config = dict(
    activation='swiglu',
    attn_scale=0.177,
    grad_clip=0.5,
)
Each number is 128 + 32 x the weight over its row's rms, rounded and kept within 0 to 255. Layers, rows and columns count from 0. Numbers have three digits each. The size before them is the row's rms in percent of the matrix's.

# k: layer 11 attention key, 128x128, rms 0.0734, rows 105-127, columns 0-31
# q: layer 11 attention query, 128x128, rms 0.0707, rows 106-127, columns 0-31
# v: layer 11 attention value, 128x128, rms 0.0708, rows 96-109, columns 0-31
# o: layer 11 attention output (transposed), 128x128, rms 0.233, rows 96-109, columns 0-31
k105 134:119089175088119126182146159073104066153077174098110177164149202090178179111156143072131099124164
q106 140:180099106174129134127083119104091150063165222095089105161134138144122150122131082120096135129126
k106 140:137091099152169112135101145133119183104161135089155141105132145088088131124135150143132177163062
q107 128:112136165134117136092090179141125146152122093150183136112121159126085166086109131097081168160162
k107 128:060169134078127102120183101137088146157117139171114118091181121123121133126155181105160122183084
q108 144:181114129116055101145145173116159134129138095106105143137173146115144129136152138087178104153133
k108 132:091092076152103104198219141079120118109080143106148153138161128074218127111118067124135146135099
q109 145:117073144117117088154118134111088147113126157099141080096155178068148165164116089134080139133149
k109 146:170140086154164131199144137078111178081121127100149116054121138094129119153157171148116128140175
q110 135:086067144193173137148172132162150167152101107164183151111146122095121117120125103084135065109167
k110 134:067052160130093118168168024168099184152118137099165109179111121136137077190109144130132139103163
q111 134:108125177142097141136165174103114105199101095069110152172089167155120111112137135098117100094151
k111 137:111139149157159098125131135082066145157121174105084160165048089086139158153169111118133127161095
q112 059:033152137140150130153098126151117111143112136169131161154143112087170096124086101143147153090152
k112 055:214115169147140087100130121140101146074090107128185126169141183124084158156140141104138129109067
q113 052:088110149117085170142093160176119115139151135166155124108080115096096103114144086130123093145165
k113 049:111104151135172078119127118131140147144099168114192154115145173078119136118112187122131142149131
q114 066:138119090130128137094078088087132172189117149154149060145093153149143186094146164141132121138119
k114 061:109166122098128153146114093140105097110193083136143108123142083080027139142101123127135102140093
q115 062:140091037163130109124112079106188134184134133103144097088115127141081163137168131116155128124113
k115 053:101186118121079124114164094101081096122145167165141078114166076122139162136115123120103079105076
q116 091:120106076166149162093110076149169115160133137135148113113063091111096140140170134161138119136140
k116 059:153135123136123116217135120097090125146156237135147131060124123145149174121145121169129071108142
q117 079:120094115138096094137117157090187084143111146166104137177137159133105050078126165133100163148108
k117 082:120115081145131121165130125067131145140134170137087155144136160140139140166118100092134079097136
q118 103:114190105139126114131127198136097110185191160106119101142089154147082129119161098148064125159112
k118 096:124103152101184145101149137159108120142166099124125075148124194148138121091143130110080167106152
q119 118:115150099058146078187112074102093140131148147106115094092122195164121171100113092139131107140204
k119 142:136185128117114163100154127160111113134164136128132153115137173210124190099070124157117181131137
q120 131:199098115137087154111130092072135096091108039163187134088091117128119096117144166119145091039159
k120 132:117085150106169090168180134099123161137158187132166154132095077166104129129121126165131127131189
q121 135:118123158138142106094088110122174080126138102180055122146098127178101122088152202082078112148145
k121 142:086135165124122098098109104131172126100169135106127175154121098089142161131214127138131163133122
q122 136:131178097169194135184117183077141153138133134098062140127126109128116102092115119122090174088082
k122 131:144154133154178168167100047117130147158088188122131078107076164171110075106163146093119143101141
q123 139:124109118140162113086192154120145134136102105125086169153164127157111079147158143143117107032118
k123 134:129065114098120177102139193140084123106113101138142149202142136147134087126135115145114134078175
q124 131:108102175099157149084172127116098180115141105145100129126144155129141129112148144069160108145125
k124 134:178145109164170071156151125102117078188110089168128086164103101166145114166137105094104113142177
q125 144:088173063101151149122090158073101123127085137125154118142116135078129184120193176113141100140172
k125 138:145106135094106121158123074084120135135149084109142122176078131141131142148155150119124141162128
q126 130:127137104183119106106109176165103081135187128137128140138115055105151152140100166096135112150146
k126 129:086131071146132084124106151191136138102160181107098132106106128162202109151082159139120109109195
q127 137:152188175129151113086133098123101128123144152106150095169178170198162137158097070120134139065190
k127 138:123181116156117072162144114131116149102193138109165108193130135142106135141111102121132103129129
v96 139:077107189141143093126092106173055122117095173108116173073100092069122111130105129112171091153055
o96 135:176140115121128098111105173130160148121122093133134113115181145134182192152081101121114118073171
v97 132:142145136111188136077098173123131143131084134159131097087184148156129101104154118023104087138167
o97 134:165120084118123138131137053106130131136138087108126169136174084134141061138130092149129173098130
v98 131:100127157093145123120086163114128103134116126138111092153145088099145091118118138147160038205221
o98 132:131126156150107159157125107189121142140153149124130137161134156113082107108145093137111166081082
v99 126:108137157146120126079139130048075129077107064121139113170111076075078156140146098084162189160109
o99 124:152075167108135115118095075149139143110160109125142164135128134164142159172131090127141124145210
v100 136:115111138102116141110073127153185160155133156081069092163157168122135141164142118162096085137081
o100 136:137118089074095070118134137099090155174151127089178206130141095113135154128103140123184119101145
v101 140:073155111130143139138124148099090105110062162110140101110167124090154108078092176131167153068088
o101 136:156105146068079176167187133153094107145104109098131081112132095152098077124156143091131077220138
v102 137:142101129084139110145134141053136160142143183200139149154173112133088107087120114134108121119100
o102 137:130175082153108100152127129115070097128156142079105137122115146152121136118116149095103174159164
v103 129:112100103103094077145102131161087176131090116164119132105130150123082155165150159089101148158163
o103 132:118156138130145132123136120156145109129220194046148107177154108198138192107118162161096121148121
v104 134:169134136159125126194098056089129143136122147214170167125175091128093122076130128086173112205136
o104 138:147130137131157135122141168102130179129123122096130106082150158070166115145163160094165133112142
v105 125:122127096180117128153080153181175218195138130155100111140137137150157092130130104149142125128095
o105 126:129102100121074093121179124157165106113082072081155128099124152130130082081101074160074195132173
v106 128:185132159142121095069091135128143120191116065115148179107112166102143082166147159116143119094142
o106 126:097073127163140101187165120091074151030126147116104158155177143128150066126145118124135158120119
v107 136:155146148083133139143114137095150146123106145086117153083114119146090141079110152081141122094143
o107 134:145115104070120137136209139130143123119142140126146053191166101080134123099180150119153106095060
v108 133:165135117076137133123116111146153154106128094145150082194118155149107173085106141139154122158148
o108 134:065077106131171132214147172201146113103177103124087116081078094076108106186177180117081123151146
v109 139:078143105123081180118093151131139126167103149110100077133109152069132100086063114180139098123157
o109 140:116146083139148153114182148100114140079142158141163091140090157152091175116162135154099104140125